{"n_layer": 10, "vocab_size": 2048, "activation": "swiglu", "norm": "rmsnorm", "positions": "rope", "bias": "none", "init": "normal", "init_std_o": 0.0, "optimizer": "soap_variant", "lr": 0.00292, "batch_tokens": 262144, "doc_mask": true, "dataset": "wikipedia_en"}
Each number is 128 + 32 x the weight over its row's rms, rounded and kept within 0 to 255. Layers, rows and columns count from 0. The size above them is the row's rms in percent of the matrix's.

# layer 4 MLP down, 448x1216, rms 0.0906, rows 419-439, columns 0-151
size [ 94 102 100 102  98 101 104  98  97 105 100 101 101 100 100 101  95  95 101  97  99]
[[ 98 119  73 164 117 141 137 204 101 132 134 136  94 118 133 100 168 107 126 151  60 158 129  97  69 126 111  91 142 205 165 154 106 102 113  63  92 170 128 188 100 125 111 148  59 152 110 119  87 124 131 109 154  93  99 179 167 121 121 142 166 109 126  94 112 146 115 106 144 171 127 106 142 152  73 125 145 118 123 194 157 153  99 186 104  90 183 112 161 128 173 170 165 176 120 131 138  81  85 126 162 157 105 215 142 123 152 114 139 153 168 139 160 130 149 126  77 160 180 130 148 116 148  71 172 119 108  88 110 143 133 130 102  95 127 188  83 158 127  58 158 140 121 165 142 178  57 114  72  99 128  74]
 [155 158 162  84 112 148 128 161 122 154 159 104 124 132 138  94  95 125 132 120 127 165 142 118 200  96  63 127 149 122 116 106 139 109  98 140 135 144 132 180 111  81 121 106  62  77 133 101  67 114 128 120 164 152 142 124 101 114 153 163 160 142  75 109  79  89 133 112 100  85 144 166  99 111 171 138 161 158 151 113 129 155 113  76 119 107 117 113 199 110 143 120  95 146 108 130 135 146 103  85 169 146 184 139  77 103 137 146 132 143 142 179 131 156 153 140 111  72 160 156 172 137 107 144  78 126 125 181  94 114 140 147 153 218 169  99 119 103 103 139 129  99 100 153 196 116 204 141  93 141 114 155]
 [162 103 108 143  88  98 110 112 111 109 125 114 145 108  84 148 103 119 128 117  69  94 149 149 138 111 183 117 196  96 165  98 102 198 115 189 106 105  93 128 173  99 113 147 133 124 150 135 155 134  91  80 169 157  71 113 139 153 117 147 143 112  90 100 133 158 195 112 146  58  89 178 109 186 142 188 124 131 140  99 168  76 111 180 131  96  91 148 117 148  95  96 112 141 142 121 140 127 156  79 114 126 142 128 120 138 187 142 144 156 139 115  97 127  99  88 164 164 122 102 152 181 175 141  88 104 191 145  61  59 155 139 128 109 111 214 102 114 135  98  77 148 114 105 187 157 127 143 162 163 115 147]
 [167 104  94  88 137 192 116 109 115 164 133 153  78 106 152 143 174 174 115 139 150 160 170 134 151 190 158 107 133 140 197 107 127 150 158 100 152 125 171  94 124 144 193 111  86 102 120 154 165 138 164 108 134 201 179 101 142  89 101 151  73 123 146 123 140 129 205 118 155 123 146 102 139 223 165 130 133 144 110 162 170  77 130 173 131 111  44 126 108 149  88  92 124 183 104  54 122 147  85 102 153 171 148 190 154 140 124 137 118 162 120 141 101 128 135 173 164 124 143  85 109 144 157 113 140  63 135 113  95 117 193 178  98 145 180 134 152  80 182 107  93  44 148 128 122 124  96 102 152 133 137 105]
 [201 157  93 108  94 143  66 155 105 128 174 135 176  98 151 115 128 115 159 156 122  77 158 142  96 124 140  54 140 124  86  81 137 163  80 114 174 192  81 124 103 173 110  63 143 169 138  95 127  80  85  82  81 148 115 149 142 132 129  96 168 140 126 152 128 129 114  54 160 152  90 120 174 163 153 122 121  97 124 135 145 165 136 146 129 156 161 124 149 192 138 138 113 140  58 123 121 109 137  82 157  80 102 108 149 155 148  43  86  97 179 105 113 158 150  58 162 136 111 122 156  61 160 134 104 175 100 170  69 136 175 150 107 139 191  92  97 130 101 110 132 126 108 126 134 133 180 110  52 121 152 150]
 [130 118 159 149 178 152 139 213 109 197  84 174  97 132 136 103 132  97  77  86 153  83 108 153 155 147  81 108 154  81 142 125 117  86 111  92 160  89 203 141  85 114 122  91 108 164 151 107 125 109 136 175  73 128  95 149  81 120  69 119 183 101 124 109 115 191 106  97 109 154 130 113 120 143 140 117 121 163 151 143 122 170 156 128 101 142 108 131  99 128 191 131 128 136 143 119 153 157 155 129 174 108 137 118 119 123  84 155 136  93 168 104 122 112 164 129 110 108  94 138 150 130 136 107 100 117 117 163 120 101 106 106 107 107 116 157 145 112  69 170  61  90 185 154 159  82 128  87 141 154 102 183]
 [149 141 120 129 109 123 114 120 109 104 155 147 141 132 162 158 192 132 154 171 110  95 107 162 183  54 109 123  84 138  77 130 142 144 183  85 182 150  87 102 144 137 155 116 153 144 106 120 132 149 105 141 120 134  95 150 150  68  69 134 108  88 103  90  82 112  95 120  32 124  69 107 108 141 147 142 143 140 119 107 166 126 137  68 124 136 112 135 119 149 102  75 150 107 110 167 158  88 140 142  84 128 106  77  97 110 144 151 109  96 123  97 116 138  98  86 134  87 118 226 125 121 126 110 113 136 102  71 143 108 145 113  88 110 112 122 123  95 119 108 155 129 140 104 167 156  42  65 141 107 140 109]
 [102 163 150 184 105 114 146 126 133 143  80 107 116  65 112 140 129 149 116 167 104 128 155 137 149 139 106 124 140 175 138  95 114  68 108  43 105  87 138 154 139 155 201 150 141 181 131  99 216 123 158 117 142  54 113  77 139 146 139 146 188 125 107 129 144 164 138  88 109 166 116  90 169  79  92 161 147 179 135 142 170 151 115 170 133 130 112 161 145  99 130 130 120 105 156 153 139 191 157 118 149 133  47 155 132 159  77 141 120  91  99 180 141 118 117  68 117 180 122 136 144 122 128  55 124 117 153 128 118 160  94 138 110 198 171 164 108 185  79 148 178 126 129 122 193  90 156 100 217 108 180  94]
 [124 135 165 142 133 138 168  71 100 149 142  85 120 132 135 104 171 135  58 155 131 181 112 147 145 118 146 165  92 163 131 120 154 116  95 118 146 144 153  91  96 125 123 132 131  94 144 122 133 130  84 117 132 122 210 138 152 114 117 103  91 117 165 136 196 115 117  91 134 102 181 133 137  64  70 137 144 175 182 120 119  64 114  88 164 198 122 130 180 188 141  75 175  91 142 167 113 108 116 136 111 130 107 123 137 116 171  80 185 122 101 103  81 175 138 143 161 123 129 124 140 125 119 124 148 133 178 147 192 130 154 116 135 210 130 135 111 146 109 126  73 221 119 174 106 176 175 145 180 165  90  89]
 [172 125 121 163 154 129 134 125 132 115  87 150 195 130 148 123 136 144 121 178 136 132 128 140 101 138  68 195  95  54  82  97 132 134 162 121 140 173 111  90 132 123 133 125 120 140 190  93  94 101  96 145 120  94  77 123  85 146 131 165  97 154  86 116  92 191  62 170  97  88 123 122  96 121 137 114  79  99 117 151 105 227 130 149 102 187 136 148 165 157 175 130 104 110  69 162  92 173  70 129 197  53  59  63  96 119 111 181 198 139 153  69 125  99 180 117 145 166 117 137 133 181 152  97 126  76  96 130 100 190  92 112 101 138  76 145 108  45 105 158 141 131  81 136  95 199  91 164 140 186 167 105]
 [107 121 178 185 107 122 103 167 140 138 159 133 127 120 151 109 138 104 102  95 124 101 120 171 111 159 106 144 118 189 156  98  82 113 123 155  97 165 106 131 112 165  60 104 136 107 105 108 117 174 158 130 143 157 123 119 133 100 187 162 177  88 124 163 155 114  99 111 146 105 133 120 152  67 124  95 189 130 121 166 134 137 109 122  95  93 160 170 163 133 100  86 102 128 101 175 173 145 155  70 132 114 104 109 153 141 112 125  97 107 154 154 151 173 133 136 127 171 121 170 175 175 107 155 187 120 109 115 105 151  89 180 114 220 100 109 160 117 114 130 146 121 116 147 171  81 165 122 167  76 158 100]
 [114  77 155 198  98 175 186 127 184 137  92 154  74 169 152 144 147 162 151 162 159 114 136  94 142 120 139 170 146  93 120 126 108  76 110 200 158 127 166  62 138  71  68 152 173  45 164 110 162 114 155  93 101 104  92 153 115  81 156  83 128  70 116 128  94 154 135 125  77 116 149 117 161 102 116 133 153 145 124 150 106 112  96 111  79 110 129 133  72 164 104 150  57 135 155 145 131  84 123  71 142 108 110 126 151 118 143 109 123 129 233 116 103  96 147 119 146 171 150 134  87 141 109 127 148  64  76 128 175 175 174  37  94  86 205  71 125 149 155 130 171 136 152 151  81 150 230 134 116  81 157 153]
 [138  74 106 175 126 129 109 131 131 155 124 142  98  97 157 140  85 109 128 112 130 136  68 111 168 143 141 108 122  92  86 124 164 147 103 100 172 127 134 181  95 101 138 137 137 139 106 111 101 152 143 118 119 177 132  92  99 153 143  83  95 154 111 106 105 194 156 110 106 166 162 174 123 108  48 144 149 110 101 123 187 150 173 164 119 140 105  74 171 122 129 123  71 109 167 195 162  83 176 170 160  89 164 121 108 133 117 151 146 100 107 152 133  87  98 123 183 112 122 124 164 185 172 166 185 141 152 183  69  82 117 115 107 163 102  97  93  85 130 153 128 151 108 162  87 118  75 150  81 106 115 141]
 [ 95 117 107 125 113 145 111 186 130 162 123 147 146 136  86 124 104 137 132  96 166 125 113 181 178 112 131 150 143 111 170 146 146 127 143 187 127 171 140 208 153 115 147  94 117 105 129 107 152  41 140 144 164 114 126 145 144 139 169  91  76 132 110  63 110 133 216  99 103  63 144  99 105  89 106 176 207 120 158 168 132 162  93 164 140  95 119 123 121 153 126 117 153 137  83 132 154 150  98 127 152 167 136  70 132 115 128 130 213 170 115 176 171 147  92 150 147 108 194 161  95  68  91 134 169 128 165 145 102 116 148 129 147  98 125 159 184 134 154 156 158  71 146 108 122  90 147 123 105 144 224 203]
 [150 178  81 132  80 137 160 136 124  96  87 140 151 170 128  43 133  98 125 169 128 138 166 180 145 181 151 135 103 129 161 140 141  97 141  97 118 124 139  38 112  97  76 143 177 143  88 158  96  77 169 123 117 104 146 151 154 142 113  26 183 105 153 128 106 154 116 150 152 143  88 144 125 123  64 104 100 120 119  92 191  95 147 140 132 121 115 113 138 172 127 134 145 135 181 155 119 149 134 137 147 137 196  75 138 135 139  99 158 162 142 106 109 121 126 142  83 195 118 129  75 111 179 155 123  94 107 160 153 122 150 121 142 111 136 161  88 146 129 118  83 116  81 102  83 123 150 151 129 135 126 128]
 [129 165 114 110 138 154 142 101 161 133 112 152  56 113 145 127 165 159 168 192 144 137 125 193 147 118 101 131  97 113  66  84 128 146 101 120 123 128 127 136 119 120 176  93 156 141 122 140 164 141 109  99 210  51 101 121 164  96 197  96 120 103 137 145  72 116 171 104 125  99 128  90 192 117 117  54 141  66 167 173 166  72 132 126 123 117  84 122 111  85  90 108 112 187 176 133 120  91 193 148 116 110 163  80 125 136 158  96 105 109  81  99  92 126 109 110 100  91 136 144 116 135 138 109  94  43 128 103 100 134 138 133  75 101 119 153 165 100 137 168 114 175 142 116 142 157 102 204 175 114 189 169]
 [138 143 177 101  76 142 118 103 104 139 101 163 166 164 120 183 167 179 158 123 143 146 122 138 118 182 125 130  70  92 157 163 164 152  95  94 116  87 158  86  86 168  99 152  80 136 139 125 190 129  97 180 151 121 139 161 136 180  98  93 172  78 158  99 127  91 130  71 105  73 130 138 124  94  97 159 160 128 171 104 112 116 193 126 167 165 118 181  64 160 148 136 170 163  71  86 114 120  93 123 117 165  67 144  87 125 113 111 122 208 152 118 162 109 133 104 112 124 127 135 107 128  76 165 116 111 143 166 162 167 162 104 162 159 178 147 135  73 108 137 136 124 113 101  59  88 112  86 143 137 130 103]
 [110 167 105 175 138 144 139 129 127 127 132 105 137  90  98  46 198 112 140 161 112 106  87 150 112 100 135 118 122 134 125 181 119 110 188 129  84 109 131 205  73 115  87 142 130 142 167 160 120  75 128 145 177 120 106 130 157 143 104 139 172 144  94 181 143  59 110 130  69 156  98  99 152  87 118 178 149 185 146 116 154 113 162 130 125 145 140 154 104 142  91 153 136 111 174 157 161 169 188 150  86 113 177  96  96 141  72 105 133 155 132 104 156 144 184 143 190 141 176 104  70 150 121 127 101  96 157 134 150 125 133  87 132 108 120 113 132 109 111  88 112 146  93 121 152 182 143 106 127  79 202 102]
 [139 145 148 162 124 129 146  72 140 119 148  88 145 131 130 120 131 139 140 147 110 120 117  91 189 210  85 139 138 139 107 144 127  89 108 116 173 133 153 135 208  59 151 117 138  99 113 127 153 123  82 107  67 124 150 122 111 178  84 130 154 204 115 213 108 125 139  86 161 127 108 160  75 112 189  95 126 115 151 150 114 125 138 125 138 175 104 145 154  99 116 119 149 179 235 126 106 103 110 174 154 175 137 155 140 136 140 114 111  86 185 143  81 161 152 162 114 139 121 127  94 121 111 163 112 145 172 137 129 113 180 128 117 108 129 119 127 123 128 126 186  85 141 123 105 154 108 120 124 147 137 121]
 [149 127  82  78 127 156 108 137 102 129  49  36 141 134 157 161 113 109 122 158  74  74 126 147 100 127 130 198  88 152  67 139 109 129 109 155  94 132  94 127 125 143  88 106 103 122 140 125  61 133 159 167 143 160 124 104 149 126 138 130 159 200 178 127  59 137 134  98 140 124 123 117 106  89  77 157  92 118  95 145 100 130 115 115 109  81 165 191 125 133 125 109 105  73  96 159 155  83 158 146 101 116  93 135  95 178 113 121 159  86 150 100 122 131 131 138  78  81 150 133 128  57 144 142 135 113 119 134 148 164  94 119 104  88 206  91 134 162 121 140 131 148  75 116  93 178 144 140 139 132 176 112]
 [ 96 120 131 106  93 131 100  72 104 155 147 124 135  89 157 120 116 148 162 138 105 163 163 120 171 154  86 197 120 121 108  78 181  66 120 181 146 112  67 135 107 145 135 112 137 104 131 155 119  97 153 159  78 159 140 115  56  97  79 125 153 138 151 146 193 146 152 109 169 119  92 134 149 117  75 133 135  94 112 141 136 127  88 153  99 125 146 129 126 165 168 143 107 178 119 109 121 145 168  74  27 123 155 136 122 130 128 152 111 130 143 147 145 126 152 120 181 165  99  97 155 124 127 127 128 136 166  76  35 181 157  97 170 180 144 112 144 106 125 107 169 180  72  93 107 147 132  56 116  82 139 101]]